{
  "d_model": 512,
  "n_head": 4,
  "activation": "swiglu",
  "norm": "rmsnorm",
  "rope_base": 40700.0,
  "rope_fraction": 1.0,
  "attn_scale": 0.0936,
  "tie_embeddings": "early",
  "warmup_steps": 211,
  "schedule": "wsd",
  "decay_fraction": 0.808,
  "decay_shape": "pow",
  "batch_tokens": [65536, 131072, 262144],
  "train_tokens": 1038000000
}
Each number is 500 + 40 x the weight over its row's rms, rounded and kept within 0 to 999. Layers, rows and columns count from 0. Numbers have three digits each. The size before them is the row's rms in percent of the matrix's.

# down: layer 3 MLP down (transposed), 1728x512, rms 0.0543, rows 1290-1324, columns 128-255
# gate: layer 3 MLP gate, 1728x512, rms 0.0541, rows 1291-1325, columns 128-255
# up: layer 3 MLP up, 1728x512, rms 0.0544, rows 1291-1325, columns 128-255
down1290 095:551534516548535552463524522444443546457551511483486530552599498511449530520543485516558508519462496488508497482551533519516593527573505454512450400491525559437496462509530447479557474420496459512565449426554496510489436486532516537500510519472492480512495512537470441526497468520534416553494554488483551493476569503530525581510468479517459514475615539530442427554498489509481592498425
gate1291 105:521455503437524539478554504505542527485521519432533491527502492505483475514535468447462498531495517537550445485502496509534511440490529556490508493549508568540489523472589491508429484526484459487475553480526567445505489569514513501452533430498546504547476492507521479520534533484480499522473550605509502495546470506448495535459481470507518478432550505558510492496521520468524519488536
up1291 105:518496476478521450469581534509474525495471515474457472487455493502467490506536506437467497472555439490541544513511431545531510520426451455446528487469482531528487590442454527554417458439569480421432493458544511551495448464565473512543588508460465538458517478530492494443526437574532486439515434507481576505498491489506488493476455544418492473516525516590482467519480518543497539490533
down1291 107:500424450532507535453574506510542518508489500505459501447448549460495521512464541428546495511466523521498501485556533514562524440482497440520510542482529472493482549513506464516479442564545456515526543532504507499506499552461452539510515460418472502497453441374566514564433463559520545492503525619448519486520487508472459472532515419447521489488597567541504497569483554487456550510515
gate1292 106:383518479469587446518510461535585473583479516489485493482438448484468476491498494516482514516483581519411468476535470481501514473509529507505540558599462530481424547470516507556468564568504540528472451589522517491513496476547529495501463457546553479451393501503510557547448497492492549453465501558464535521537511581468448519422503523536516435543488447463623507503538458511461472509478
up1292 104:550394475482485539447436495556536493489490416496531536516551461481462513517421446526555465500530463474523570524460527443495518447442508520603559509531455455559479494484492483486495465469444482500455550479432459496552496564515523399554469451514462519502536510509509485460489536455432563542496528473431471532491554476625549461484481503440436426462475481526505479435555518474513513453543
down1292 104:457460521530489458553511410471490469448468526497431506490493498568521479435571528476471520498488478506492476467468518534497492536459511467485511547579515550498513484488504484567482490471467507451404512490412462528468542503492503598564498430577549429514478479477438549520514465504527516507547510616451487519476500569467482503541463517481510472558485503495491458443480500480528518448513
gate1293 106:548468496531518511450485476533521435487541530502395456519538448512513504556482496511541465435496464509483542426473487566454540433519495583477552442549529502549454428480523530508509463553479423514537555484480520514513589524450545494521503499462543442506599476528501536532516494461510441532485472578489547546511503493502521500458465544533491470505504555522448520545523509496420502492472
up1293 102:525448467466476468467479498502537506466427480532535478424475480478429498543533580527473454551541513590582485534508487501477503449542449536552461425476518482443485449544572531519543499531463539476561405534526470536523493561524477475482533532487538498526551476566508509416490474445476521460511473525490578569550472477500524536529475537508584558448454558480513509574462555541520526514480
down1293 104:568512510443488477549538462467501485515493583580450495491456532497523512542534563474478513467502504544512548390538468519489466480480478468479548513555534488501534565462487448398528466550495514449482544498502524486413492477434492470556472514485464532542489433552529473499490471515477471449533553493523569489536574466524556495477464515467514498485381534458475460530488428552570545471527
gate1294 094:561508502455625596470517552526549530466520473493476567431552465431486499501475507462541519521460470540452473480606468548494486550607511471533532519489491533555430547522469462509507574499459529526485500593527485400495509485529470461463405460498497490504462464461468517489461536474468427489426518484555465451535486537503505585439481499509511493540512563443452529504505534498556542495496
up1294 093:528470555503470508512532538509505440539490581486468440487513429526511456491521511424466455469538496440531426413529479543533491512547481516521566485536504485458422548493446514475434540544523425481558541490513593500494442522472516520586515460367541536490477521474492460557506475504526508417420458500521525521486506484504512546561467516466451516487514448501546576528508525503525559482467
down1294 095:447439442509493462500428537491498487465544491548530461497480507472508558499495536537515463428485479513513511485551546518457486482465478500454519494479490377504552414414514482553453349525547456465479464501514566454520551535473507486505498469566504566494474511561510469504502524524488518493498485499400495436532457455457503424516567498488465538512568483541500544518516453570434527519444
gate1295 094:551449516478563487469596538518491470505551501516493578510559548501481444591469513494486519473536486494502452438509501473513431502435523561510470490451476528481475516563407580510455581479500499507497499494486510495511509527484449444518527568512485444483516554479502480452467460413533456498521502476449470522450489598421502519532510534467517560497457540513506531540499413412535503451500
up1295 093:509488491540544482509546444545559527504502455502543527464488523474445510532509517497547530543534559563476492504545472409472444506479494380581541493540478522502507554515497538544438511534441499533545546455500501465489478475518479499457502539585564564465402446465508526509501526590451454538508490507531546493479466508502461509538551472503549491522465463512530535524437485534506474511516
down1295 093:516443469550471479493479498462464505395497473422453484470548529464537556484543462470505501510470527527481456534454419492487471518444490506466482454509454427461457578429468538503530490478507483557483513443483525526459525549453454462447568538480487431482560478525428509469475434439529496575508580446462484484512501497466490479459531457458490460554452545440506518486538502532489472593462
gate1296 100:474543509482584473354556532519525551473591454414496530523489508480549500484465483523459479413451567450458473439496530544485498412558482545493456508519466585562559506456491495517570528583498542516472508523541501491444539537439519500576517522494522528516510467442403512496531491479508505460474487579469562486561501423555439553488466449434537477515540470549516568569492463484535441481437
up1296 100:568486490527474415492509626445515517472467417506512495428560529437488460518434496564466528498527485549545506507481563523520508490471513442520573516493506478532516495556522539511445468508462531434490467432501507563520514508498570489429446505462467481488471530593505445514513534519476562474509492493467547540492518461466496502453500552448505510477497555508545469574501569528563484552482
down1296 098:580477518452554409382497489520513526556504473482524518544538490460467550450511568515492486454521523520491533419548449543483440544532508513529480465479527454480475559531569534503572473511475486481496468556432505503505456536498546474505493462463506463496495459535445551459599517460507536476541521471445433451561515529481497450504520507525489522486504523525521549520492572571430483490445
gate1297 097:468486538440505533437413511448487456540461469491534575515529569510486472545562498503505446523476498469441476525571542514518582501486530495501477504520485526494576477448528500478434529514536525446539486560488443507466445545498532437442546538523451516497575483551502533558420548537560595449513538533482545459532447465541447500591461544512496521480543447521562448509492468558444516480496
up1297 096:597464456487557513459518566537563506493507489459538518508542468531475529481498499479445487491469441496546448497499501525489466394515533472562533473485543551514508485524473467504578516492530511522551543536516449469550476448573470495475466466489517499543486604454511457486465523514523511493484524555502465624519507491463490496519450464545502520487511485460520531436486517544552525518553
down1297 097:561506517518424518471489541529530450550505515489478499580481551508470526460449548524474489417566549536484457466529475476495580499490469566486467478515455412457534535591489518494487560513453574546483496485457472441517566529497516471499509493542492546423432534447490508524551517461455571536500439477549498450524455539539421412529550542517551444537459537436442502549510547393488522519506
gate1298 101:588440470544452471405487511525545504512488555442487509474456527483559464455574486543588549434480495526570568492476554510526518479525462486513550568502492463534546540475530476498496584512511426581501420510555464497527503466529446515443511476464474547488447514538479476513472543461542499448472517553556470511492546516537431514496509547498502476580498507424500502502527515479542479512491
up1298 096:497475449510525512531505589462515471462538491539386555586464482526572505481524543460487500491566434430424489536469528511511490488581542547508516553489525487565525474496489533467466514525475527490513493434508438509499512536491558500514507483520457511535571460525515513491472533490495515554489486416487506474462503535485509445494468477522541513503485519429490458522532548504476505520486
down1298 098:459495459455475524441512472522513490485562517460500481504496571468515499512446455513502472459480509478499485505507520627522524489506508554416468448526462487419501508565479440521563552521529507555470491492415448534503471472526508532525452574470530517505468533509440441398455460571507542520499491521469424589504585438515555544590393566511470499419515495530551458451469521490557514495471
gate1299 099:522504424439584481489463563494532537569518506490389496581485501441564436494511465568525494506533466501480522485505539456460452586516483528489440420488492472520511598538507501525551465479466466541461525481526529501455526489464493455480607524501556433437550523452536461486523455544502442497483560479428459463504558485573477526517503489507504516520560499443479550464478494553511526432441
up1299 096:446480556503550496444420494536491502512511479443485482514481569493486525555491538519468505469543534479452507486508538418538440465508428521506553521561509477515481513452511441522516479470466474482485496501527513457545483501445578506543506520518489421519400521505495528516536377454477522465483496437459533515483496563517499503533465575438479520434477532561485444479567497498486540501515
down1299 097:571528495499574483516481608471511473535525430542447516496476509432472450493445495543547526452543423472471451557485457475530566515551519544479477475463540489483518496515435544538528479521423479492432521520494537508534472491498474439462557461568546409576525518464539502485455539509555482498531517515557405463452513536534454442556495479507553448435564507338469499522500545487555506453524
gate1300 101:484576443510525498442470532543527430502459497492525512449523459548487470498542401532481523532429501507537525488462524436547535508489467527517400469496549542496479536487478530558465522499472560456461493507573441524532568526488520510566544513517521508516466462529539500446529420472536524461463531508509499565538536473541438553554420459435521469529481532460504482558577563544439494515414
up1300 099:575504561508487559546522477482476440477542463535472460484515494460486551521474554445573555540566476466426493490523550552465481557499465539435508511537469591490436492502464426451536514552530519555482445451561551478513492443494504494528462451482506539510551513553507561527493465504550454490495454476471471472462490572445480534402540518490568425546559526462499541521542474479513489461484
down1300 100:506506571462451444442508525439517484492522487495517494514506520526551496407508459463553504465551541535468460511465498511483492556459506512526421541578468585520499446518535527441434562491471457460512448487529404519522571505524519523435435486491526468492495470418456544495533521518433497488502524451474443504478498444468470482456555452473485515482446468507481502479492476488536491505493
gate1301 105:525441483496446546498542503524607452546505488491432523592512513530471442501524529507506504425560477547469460444510504533493513397576523433509552461405560472537505556511491537501443445535502493489516485531490530478408447480555479459487475476417523477537456551483503489456443600485476463533461590478441541436537526479528559519483509466439515476555514516514486498530494480478492496506472
up1301 103:532506459536482512494470475445558505554503551539554421530519509454528479520446492503556538423577426471513410465476491540525504537488546476549527523525520548564567460529546503484486476474511467505454506601632472473545480475490513471473534488497563600473563504482499543496532566494506553587458501508488548474563505554475557479525515399424466458514480503433449501516552470514456445453510
down1301 103:461607586537493472531458523515487488573503465549443545525534515509471618481513491596469569510502513472497512516477575536518459544507489516537481543492517469467467497461538519485461500436513543463547553514485484515480432523488520532476485470472511513466501489483437460561570451434483495513453557494530419516449478529586499575494506560447482502530482489565521520522533436462507587453481
gate1302 105:444515542496556399426490565492499479474474435470455508451544537466517495486519476553497491474526479569457505521496447570521524495475554466553469415526412499536541508514536505533523487472423477513587502480549452527500513482531498467548458541556549446531416417548535445490544528556517506460450477544510476512533444536526450556542513519533499528464486449554524500494519557475522433489561
up1302 100:505432528541487484544560479474488598492462481481496583512503611500489445499506477520469551499478491474474485492530526485506534485485509410467481430466568458459532464488511509524500500508469480401395450453501527430506463456489508550486487487569480477546562518516494489538466406592486485505454543422494476465508468598525420548446541510502587471445557553510554517583450470549421489529545
down1302 101:483622498434514472545419479469488498517487550572485511505471438452469462545445473560528471464467477506548466492498466498465477518456503486502498598551539523573543474528502425482543520467496490539475490508546450488501463499473392484443478501457531469482490481444443459453550407528426561474523529491517532536512517423456535467533518500495420442545539523512419523470470440461461475441490
gate1303 100:487512474524475510487554534555495487547471484545402536498579487527493453511496471466505535440504480576525479467486542503523537528481470490460506454573493528591454433552477471555501482515537491436589445490524538440467464552451506512489522464424487527456480606493504451510469544463471528542529559504426487435529532487510468539468445573430499552465588523554548537515468549422541520482447
up1303 098:536461478478444522499480500551532559496503465545515477510379484505555468496551444508485545438512504492524585525514564440562491538575511479504508511468481530471548529505492476489515427543512509426436446461515518510478539546543468567450488501492470538546519509502521520543523504507486606552450576524514491536485524576505519417539476435439514552491541500478449516503502490551464510479473
down1303 100:501495478412516472415517481563470440547518521487444585482513478423462494473508462535593503448560510537551478591510540490521521537451505564522481472497435518518482462561573492533542457462511497511467444448530430555572530550544477478498453381485384549563475553523562498514566528555466529479481518561546491485547551498518557537520467511487519492552445466472516546517462540481519546502510
gate1304 103:470477471525470456446526486504541503503543518488476497566544573516521476508429387498545516440498482541525493525444530500510454457488430498533486518579524493521467559481503527525513484576529449489473505519530546500496500576465489434461579450551450406522548449416452441421520533541520569490529498559471513519505464532548501529490439540546496506450493472456478525468501478543522589512500
up1304 103:480483459484464536447498470517525572477513524506587556498479519579508508472484455438517501523480443536529470529454501490518533433531478449482445491509565565473534462507432562494503502508522462470533508502537506495497528555527512461504492480450493459430512511478432469487471522466492505582527534508529430559479459446518552427508501469528517529505445536472504553509446503554546517460421
down1304 102:481566460554511501440507487493553445541478467508569523469542438550492515450497436437513532427534431513492513502477442453539505504517494578490421560488500537487491429482505495430487490531513519485526478557532501524459515480540443506493554505406468464474471483504415491559571433494484428542456461412551461533392507512515527452515497528573461566463525499455569540489488442507502538465564
gate1305 108:527528502531455471473495534597484437608491525476426496496540379439420468484491531433506501535490511507475445483428509520464522388521492492446492427572472517464538463473593498507521487539540509449463466511474534505510521498497533473521563530546484485530488452496457444511509493575514535547491520525492550570586498472502518470531492574517442507461523436574545547490561495514501496515463
up1305 108:566489492542478485549474534543518548526504467529536507529466526519464536460591467483445563511507448584459460513506543482525555558481528468492488484479597514579458480482462416502542500497504542529499453515557555480466549476545402504556532442415504503496498569462477463482478554507505505492534456436495457507520487521610487545553486482500534472585478501486447470474527538512540543468536
down1305 100:514472499540514507480543559474541523527536470488564520556524557535460473554533480492550471575485519558528500400509536475465488554493493513513461522439453439513435559510462531600465543477515482458451462520528501542451442519444466521531527450494575446527522477517541470498463537510538498492425502518508456524480493481464471493506509491527480505462558455439441493536502481521509502495526
gate1306 105:517441550454517533423454534536511456544501451481459551462522512529497437506501507546464509495597492549420541456566490457513405500516520533491455464462520498535481504549454492569605527460446403510540440459473494487498548523523529513479553493473578470557495480522447532561531460480557486440475523517496437466534477434541456483448488500531479495481513490487543466483543515506501461613526
up1306 101:447510511483497529525467499538468492496527499452557508547464476491526486455448460491500490563479465376488501552551431540496514537449531456567606567494465496531441607457444490566510526570487431506515481505487493524558492551542536389453472480541486514430611468524510549546434525499511451527489473559479491477482517476467591506525510497518454490487559497517490510494526486510528471552498
down1306 103:493507476507511449533509520533470548492553565491508514428552548493451432399515507499480451527492493488579507457493515454446508405537573435496463529477486507596554549440498518500493498536519568484517504577466491464532468503516527571490463434431456511486480487494490558410468471471445497561500487493491505553504427443453513500538471538505498490549530432517491490517541409457522454447477
gate1307 101:500463397462455552460478522551520583531401582478468543547502550458508455493527476410455449476565458547554537498491412600482448448508507446529491468463484532581502540434538561550514462524508544474550565412509531554502483546488467510448540431433559444478532510491476535464499537485525541590496436577537519533501493517529534463531401557511466529538469550486467516575522590513455448441481
up1307 102:564496471505445521541454569462471473517499467434508497465561423527468502487480569494516544544426450532486501449499530538448544479478501487441550410457447574467472489538510441510498443489489464524491460533546557538574596553524484492516439496566460528447496509500456565520483554515527494503559534483495485569500507461479494526467509449524537523579477570534590482518577520632524440535557
down1307 105:503514453461447467544529539544451464484452468496486476587476481522521494452567549556503529576526416496457447505473548446582548492523596525489566522475496463528471531524478510485494474549481491522498504481541450481540466497554431507481494396554502463459402572475525519506453530558494446505556550409399442503485489506547524473519461538441478499563511562584544465469514475472536442483537
gate1308 102:437584440464541480492497479499527543506539518556534505455450568527568454440517461502460484433444413449528558525477487450521519517483455558592482431539477493544509528423495517479429472581578487474506460505492586524474475515439523461504498498530527545551523535489504464477490486513397514458499515514486501525508512471483451426479452496486519473465522562442552534556506564563449465510478
up1308 098:482531518447522536515574470452536501517487474503499509522546531459483483486467561485497457537529474468479512531435491469501452501540465414484509585522534555490507477452541523501484514561550518392528423497542472468458500558464577527527493493443551511529537480461468431506467470494446504516465504484503480615526441523496509569540456599473460490495469461572497474533513548452510520516529
down1308 100:505552437479572540473495425399494445465486488525480538457484536488500432493513515545494478492436453534509477484474506524476466512429478446534451476546447534477474563511452577483522496506465494446463537418500482526542518606558508486496454515526481548474479534547575562508506550513522468498511500490437480500518527449532481461500537530479545537493502488449510587493490506508494462487536
gate1309 091:497445451520521547518529468469501487495417514476532495451512544443538451510461450563444470546519529496529486450518560517487443541528568495486527467566444460453454595468513469449500537529517529417459510359565503486450515549486530467553479473532570508486516546453474510453528440510518581480513484475511504479550465430469496531484516533510501495436496543529570570475497556500491511523552
up1309 089:467572534573537464474488472534473525469477444478484533443474490489549456498456515555472465534506449490464506535472505565435483473481545522402502533503467559484468511417594547547542484413513540440495412465514506548498503504503499407486521511458494538546498537492529497528478544490519517494462495526426449519514435553490498513503509465519484507480548545464453571504492452511540493422538
down1309 087:488484559492485499561521406501469496445427503462508467411553527470531432495488537476438457577453539526509557485473497531535470479511510434428474445568442521465409592564524493461565512440459520487507495459575458509447499542455472493490436512478547483527482581509507508520542467508531539538484528503546497460501441530502558480488476487501494364524481482517565504468474520498531500477560
gate1310 094:447553554503520522561496475488469449493534460423496511598507511459526488519534467482511490422463485487524479453552548530485488485489482478521559495524507473445485524479537484502495482538443473548543491511491558543510496475492557490579528595453597409515437510487474503414517498472539575510519505492463452551512502461525466488494474491398541458514462537464502483505553452418506484468538
up1310 093:507425483501553490585504539458487512424470497450538500453559545492567493552561481596510503498550487470498529518479515589436476489496573503520530528516560490482557513411512485493508523596498499521530536465502443485510491381436436523453575499491534519460544479500532467505493520483511495534541517552493543475514439545509543453471464579537469479454543552521502475534540542496482443524576
down1310 092:523485525529561498463483490522456495456502549463433443467495460452510499477483442494488503455544507537540481500601549509554447411540500465471548543515386463565490501478545503507531479496583526539498485445487502555445504524559437548511512485530556467450443499435523471491465471454532464519511506443432497537529458478457449506438513518554468519498526532462494517480531457438518497605516
gate1311 104:514435517467473496417529422496583507412484533437524451505492503441522451568542452449560540412507509440579533467451501541446506454472499507537553521483446518531477514500499544488520524560518476502513488537464563451447548529534467471443461520453555526493508465408426468497481555533513428442509488569572520536499475472482517472529449522518539467482490558458469498562508537504527493547438
up1311 105:555493520502555511487557473508458538511483464556426529486501443470569515517487479491491545536467511483458469490496483516464465505493468544592503480563557496506517571484487502500499484458486468430517473579588437547432512539474506540538506527536474466416502558532496535558499426485491465445449415518455504457498524454566587505531487529541554486495572531518486484499518521475509543565440
down1311 104:502493516490462478525565530543437487532568546446545490454485458485421497479505508568559477540551479494522567492530567524539443472505501481455563602512528571470463484470546486449452541529484461469549563536537589434428503533492522497517539572594509497477427570511537509605484547509498472495504463530499475528498516506565519490522557536541507556519484504483478447470548536515443520546478
gate1312 098:459482545515490483450428526446504464506450478495502501452481497506438488591460529564522504584495521594519476544530470512518519483496461540533485524464487490475548534510509522525544527574522489515573456539522463452478440460516510477460475535572491464480494453499561403643541524491567510551512471550521560530548489532481397483472537505473485541562481496521473548505494436481493484512540
up1312 095:524518559515526482538436534476445502480432421458491483531464493444466452508501577526553546484479510481509572495491505403464502538550606479548524499479469482503482491522487485551500522592509542563581559491469481489569505508493533534485508453533598514537486474539489517534486468498490552501537434544469562489511448590549534500537505595415526422462521563523561597431497471472496450548494
down1312 094:529562500493494487454503499508556481530558584495594488478552508526495496494516556506458465544576467538510467572487503429469547533394507535465479496451499551478501518493517516472474531535513474462465482488511462534477453531508472453527505464468454480549557559533489454493541432483489477558513568482392467522544514504526447407387484454478505532462543505453496505560524465549502512478450
gate1313 097:486515498489506488493494552484539504457450439499478519524562578536525530470570491483578518466525447536507476493549480505443542439507523546477498475500551475575522456553507502495519559527466490559567488507505559454439468524499517514545549521466603473501493521531437463503434538453531517523552506482528508537530504447570603478471538525539470461430502517402454496526416460502483477568552
up1313 096:519482488506539436474443510481489486466561485499475518513493465513555435550508509539483511539498481486547471531465431490495467482464419439489430526514575389514489478481536468543503551473513488536564489478510450461541570532525563485442580495443559421631561540430517510511521485544469493508518486459525455556500525509443495498568543478517481518517493513505547499464446519520555495498514
down1313 099:405552440518541557457490532468509508535496548477473548514427481512552557505522535490484433476487537513474558428493502494578522572476465457498554518498522525458425452461516480536554452513524439396437476537574522493533498546553462561579502528511565508505434439520465487516464526493517470487529501508517456496404498538423455484530525557513504483584498476500504470536498499536514488524479
gate1314 097:513517532483460472436464512532545563508429469500561487498439434523520493501526492424503533530552501540518408480494547505528459589497497490522482534555505499506455531496532460606463525468497494525521472434529527432506464539587457533490546482517575510500489466556452500492515498492509460456484539454439481500512458517518470514535450510562529494484484499463525512496526591466578528523494
up1314 097:502544460538510537479521474481465446612458474481484539479446462499527499395512544499503459487559549570529523484514459481430513501464498481516464504493574456476495485504501505490517545541454463558569428503533514495560484494538464497477518533569480480471467527488448417516534495529451459574437493440503490491522512549494531507487491504521559441446482519486484562570482534505483463509496
down1314 098:503603495548512540539523500506492538481550529551499495479467467499487454515493481581580403503505490569521560549511538492488512455495499556552486530427566506512577504516489469456462488464533502486552521481515422466566499413500500479452564539486474472547459484519428525463546583529547452465514525454561502525487504462429564573496524606528516486481556539490472448416545536445532429513500
gate1315 093:512508547469541495485470496529540472558512552448501535478455503506489528508517553501426439523481464506535480466516468488489517489554564523420536538481499603534537485559539484576515547496528500547483533458462559488457569491482417409432544494463511507463466508579502471504536498523488465477478478522474530466479477432446476442539469561448497495453558454511576469442517547552556461556519
up1315 096:453533567492497471511548537474509470568455498495513501527427453511539522574524514467578470504402502475479425483537464501492535549466441572410516482499503490495498428444495401523485512525535488521506510521476532564439604464491406486517559460497498466526500450514540483523495456499471485513496462482409509516445506496485427438456489526499461418407549455437465548485412531576483443484463
down1315 096:534442556516527513453526449517472473492560508455568560502512457439472557495535470469568536393583629555480507546605559518514455463521441531530469464540491478431532436502512539398486540526529441432539564458514479451456527532493487541503475482538505493511485457450500512524464507484484482489457536401497534541512500482465483573537559465489492477497452512443460502568570480517517572535475
gate1316 097:429508501428435475471543532464552464542546515530480531541488569482508478437514468480491474503461522504447470442489497586474551536439493505504528476556537527603484465512570518501451447519517541518457492466501499466486557498470513548469473579502557523511477480551478416479509447548481507501461607502529508491542484506499501488478470523525583459511521526476441427534531484460528440506510
up1316 104:454532493452467488542541571415466489516532468516479524528514511555461520487513465474600528482444541489472518503529505565440462512523469522561509536491465489517589455483520513456455508524489482481461519483511455539525454497406537611453515535505478439470528489432532542525451433555410497475473535552580508454484434570495479536488483465433494459473476454518499531475487494463529528524542
down1316 102:456463486542458464531562600428488508523492459473458481555454514451464516536474470468498560482505578528465564558490498490513474559473484479582558578530534486525456529459402519483550519499511495441468555513494463504500498510503521511373509492517485472467565485487574537492441461494456457469494542593499556440426438571538546494480506492453440497532461504478534486485476496473541531481562
gate1317 091:444530483520472499509483505458549526481528492557507566504513540495521493570532517483448505551467434492470458458506502444520491541501492536493545494514507523464526512446432549562485421511469460477498412543516468456477408475497530484492538482565508502476508544544504490491529542542544553487485485514419514499467481559573419473518444583585467520527487491492470470457520502462485517510509
up1317 108:447461535477496498496432551513462443531536458506480495519516523505423478459489551481521489451541551502523512534488470491449519486536501540418503529491495552545525442519549527508551610520486455490489475555560469563471516469519496500480475485559466488538552446574450522469447504431463569448451478471459484460480570488513472528463501481524549529489528494497497555494457450509462533527491
down1317 106:429470472419507500471455529482429442459498493510481485532581577511494476529472470492537549517510474487529533465461525458495525459466463460395506527499487533565557418478445477475533543529488505544518473472445478539489441503496559490444506482468451509538522414563419479521497455495458518511489433522428447519499541526564492501478458505553521543451557480481505528461476515542497535514509
gate1318 100:489494500479477489495495491533557455475493532445485512630552530472530470466472499458543534527515475527534469468532441552569466486549497484553535448494517505506440504514485522585492546485534470519503478448486434470474467464541520506479476529503560569523475442485555511513583488542534494526389520521512528482459458527507499599536526527515487562425447537464505489522492498492568406543533
up1318 100:573509530519563510525396481494486557475533473462457563470559445523449532468490507477506502447506574511538528555531470473504516461522512518554591501505475458511569524441468433522486485527471522468459523436442503525477473560422487459565539474452582554433588546564437496477486459476505485512538525499566472501477557543527498527536479593475458466521516559502500510541507517487539521455484
down1318 101:454515482472461544529386509506534481545456498515471497574497443451486540495461550550539579494462525495496481517506487416505566489495500478519561502504499512519505467531496504443525427504469536483462588511522518524431397558529505545473520455501562564459513462515551536502504459582388490498550447515494438550499505426533513485439484540432462415542537538509460537514604477486518434505515
gate1319 097:546491545564590516503588534457578496550467487525524424490478442525545486529473543515470441488433538459453565446514513496470544433446467529536540496492476511445495504476541494525470440494501533498520471473485569560485478470454547469469548514546471528477478522442475456528533523469496452540585556460524495498493539483510536530506507470588552556515503552434472500549509510546537549491463
up1319 093:464418540543542501462458563459450409468536466504481443449475523523455509497529499507516531519531519502523516445475552558437514471463546530504461488501493496466532515478491455472543538483574426490500505497555462516476514482474479560527413433467434526444508489515486383526524516509533471466536470531477429472459520486497454465552509550499453529521467510560509437486528498505345473490498
down1319 094:478469547472465492533489486553566520540474613449457502505475505518488488470512490503459477439463520507508491533513450534519464604501514507526494581518486513428468465575495486468496476536535522621493503574446470452561537532447470474503589556525565486503634467504544459485573471491546505461460560566483481486547523518514470467468512525455560451534502555489501486419513568545448417453506
gate1320 098:551564548483613433519562535564540448479508474596461504475551466455497507533505557466476529557486561490513499450563496531503526532428519494522503507469477480502507508402476509569505488547478548486549576542506553535439525477500539498487500467518537562462481487475461526552522507459518495411501486545422525516496547462521432476500455452417457533464492492474490460545464514544544445450530
up1320 100:483474493422491448480468494446510509529508419503447503574503500502497532511480494488527495455484505485541527521519435542527496495503477547511549542496457492496454498537472499517456520558473538521552530463564414529412555500503464451496524528468492529528540515480501496488518460471475501546505459477514513395477517509456468544513526552581577570443455418507509538513426422522570493481505
down1320 096:547486543430483519427414489511516518542499550498498483522515516505467470538505445469497456515472530502542508489529449479497504486518523458416562480467492545542546464547467456539546487445498467540597470540535462524519550510551499543547558560415527466500507549528499529515444505459457453552446556422492402477493475459499525539536545495429458491474507499447413461597497514577492547542464
gate1321 100:463523561519507468522530502522523534446483448487485506460539529470460443509460516515423488491478433496502470409511528482516494437542504430540493465539470514611475516477539550549554495545557478512478531464531467549507569444492451530509454542516513479497496521578487512460510543550500512540493619481443513535569430508575563523489426575552493613494491535477482510512565499520537477498469
up1321 098:537403481462545518508558508469516582475516406505473469536445510488467489565532465529506544566540522482526541561454502462474465516475474523540522518481525470506534514517485463498425449495505487591467501509475524465466496500524466503508552503510428434511517456514566501529492478489427448510574493618474483506474523469509499478589527503479524507434486553543435544598564463561573519440475
down1321 102:458502453480551455458463510443568580594514454467471494456470473479506478539531544409462555482532519520499464436551487511479509539497490515508549522567497493504487522502509483555547480496522507531359519518477494483486550498466506474461514634458458451496539539470499481518444474541530493474552494542570500489510508540495481529542544534557490481458502520563493531512496493462555532508513
gate1322 093:513461560499482469451431495500482525572439511526420510557481518461503483498530519502500491536539390512471475560511533472484494461522498450470474475528540491421470537477532530517469492472496488525479491589510546555484513510544464466523500510540505529504466454509478523499528472514426460499498508436429459498502429476441554455452533447554500504447518524459504579461519474511516478436525
up1322 094:558434549429480519490496432472558498475451492478477471466557508508450457518504417459527534477471552446487477469516552496470520445563509451467516459555501533526441479509445467479524486550492483477484491565497533516494513519515457515548470517449507493513572509403496521523486466529488510533521553531480529457564443517486540484524468431464566486482500514446519606475496523498545472462589
down1322 095:492493495520493496478467514508480578584536443442512571454450417482522503473522471557481529536544446511505519671523542451447575479546515429555512505515553530489520427529514554526465490426485456436529519446512610433439502481522552501487468483555453507511493505460550497483499492529455455535510490541398516442453481558517485478433505507536456536479568471464468534516470467479458539503546
gate1323 100:535380446470424554548466446544470475519522506468438577511504474467511530488522521488571451391533486492501451535495464522453555497452431570502496519481528587481513460494560479541503537515482500554555554459522502559479480561514518468612546565527516449626446508493456516467484443547506506549471493488473499546509470489493552466442424508578495547446466441497491527429511537486539514532492
up1323 099:488481496508406489476564488549504510549439472418485543540539550508485492472507457466482466483473533527519543517457548468484503413537553515448466497550436566533466570474483448491462477509546525539422577488496500601510481431532447494468459454492541515421429494481497405395518548517500543503504478506463545509534554586527528518483467467444523534486503499553546477524448508491521460450434
down1323 099:504432566451446521522505509503477449497481538503460479469533523444456560486515527464532595530522502496487488480532535573458600405493555541493471453460518445482468459463536545518465525487510470475424486496520443507520537483498484430532523534458497509481493486424452512481521496558463551565505505537420482486565571476523487519527510516521477488503424535522495616514443563531506536513455
gate1324 100:492496516501528507410537495509510487523530532476516446383497518460483477524540533498485549500468540494458504527543521539427518483415494521517479486456484433528483596466518500571438502551503501465503456541497507482493524572527478438514529551545444503551480514601521543506522557421522495474551513509459508516535485565526439463572490530533462491434453459539457507511464469505435479542470
up1324 105:497503548524457538494497555529523604520467516468524494505477501543439535432525464423557482492486472574518541539551469487531503445543485521507488533518503492484567507479517455488525476518439560466517488508505477458479512538449505478504457481554459492519511494500508513475554550545478492512510493502512561477477477486539504563514453490430504484549491424529503483576515545564476545542593
down1324 105:469470466504526515425505508564453521490535503475471508559570592500498589485539480458429464534391455434496496450461516517496552487520500592458494460564483427509415476517469523440527484493433473454541537463474525535500573491499461601440474544540504521512478513475513434562541505517497527561528473533541500555459457467596582499413530499559532501484528513563516579510557520434394474524475
gate1325 103:536437519450509488426546494541562521490499481425468514524501467527399482473478558471434464502517526544434514473502456553489533524517536491485545482565556513517473517518545450533529504586537421522540471494456491423482467543451509484485497548576553459480439403455450518531525515551541483525541435516499506548588491472576499585495450511460553484549471482494499570574553511512536504533526
up1325 107:461517499563517592426468441538492416476474483528496522502512534544473483521529486511537565542538560522484416527484497491508601510549481450451430495527503560443583469557455489479496449440504494480431548465528445468538531507470453538454492535480465510513515493591507573533447506478514476569449553445579540550510492505460479496469528410434520583499502503460486520430543485433468511518519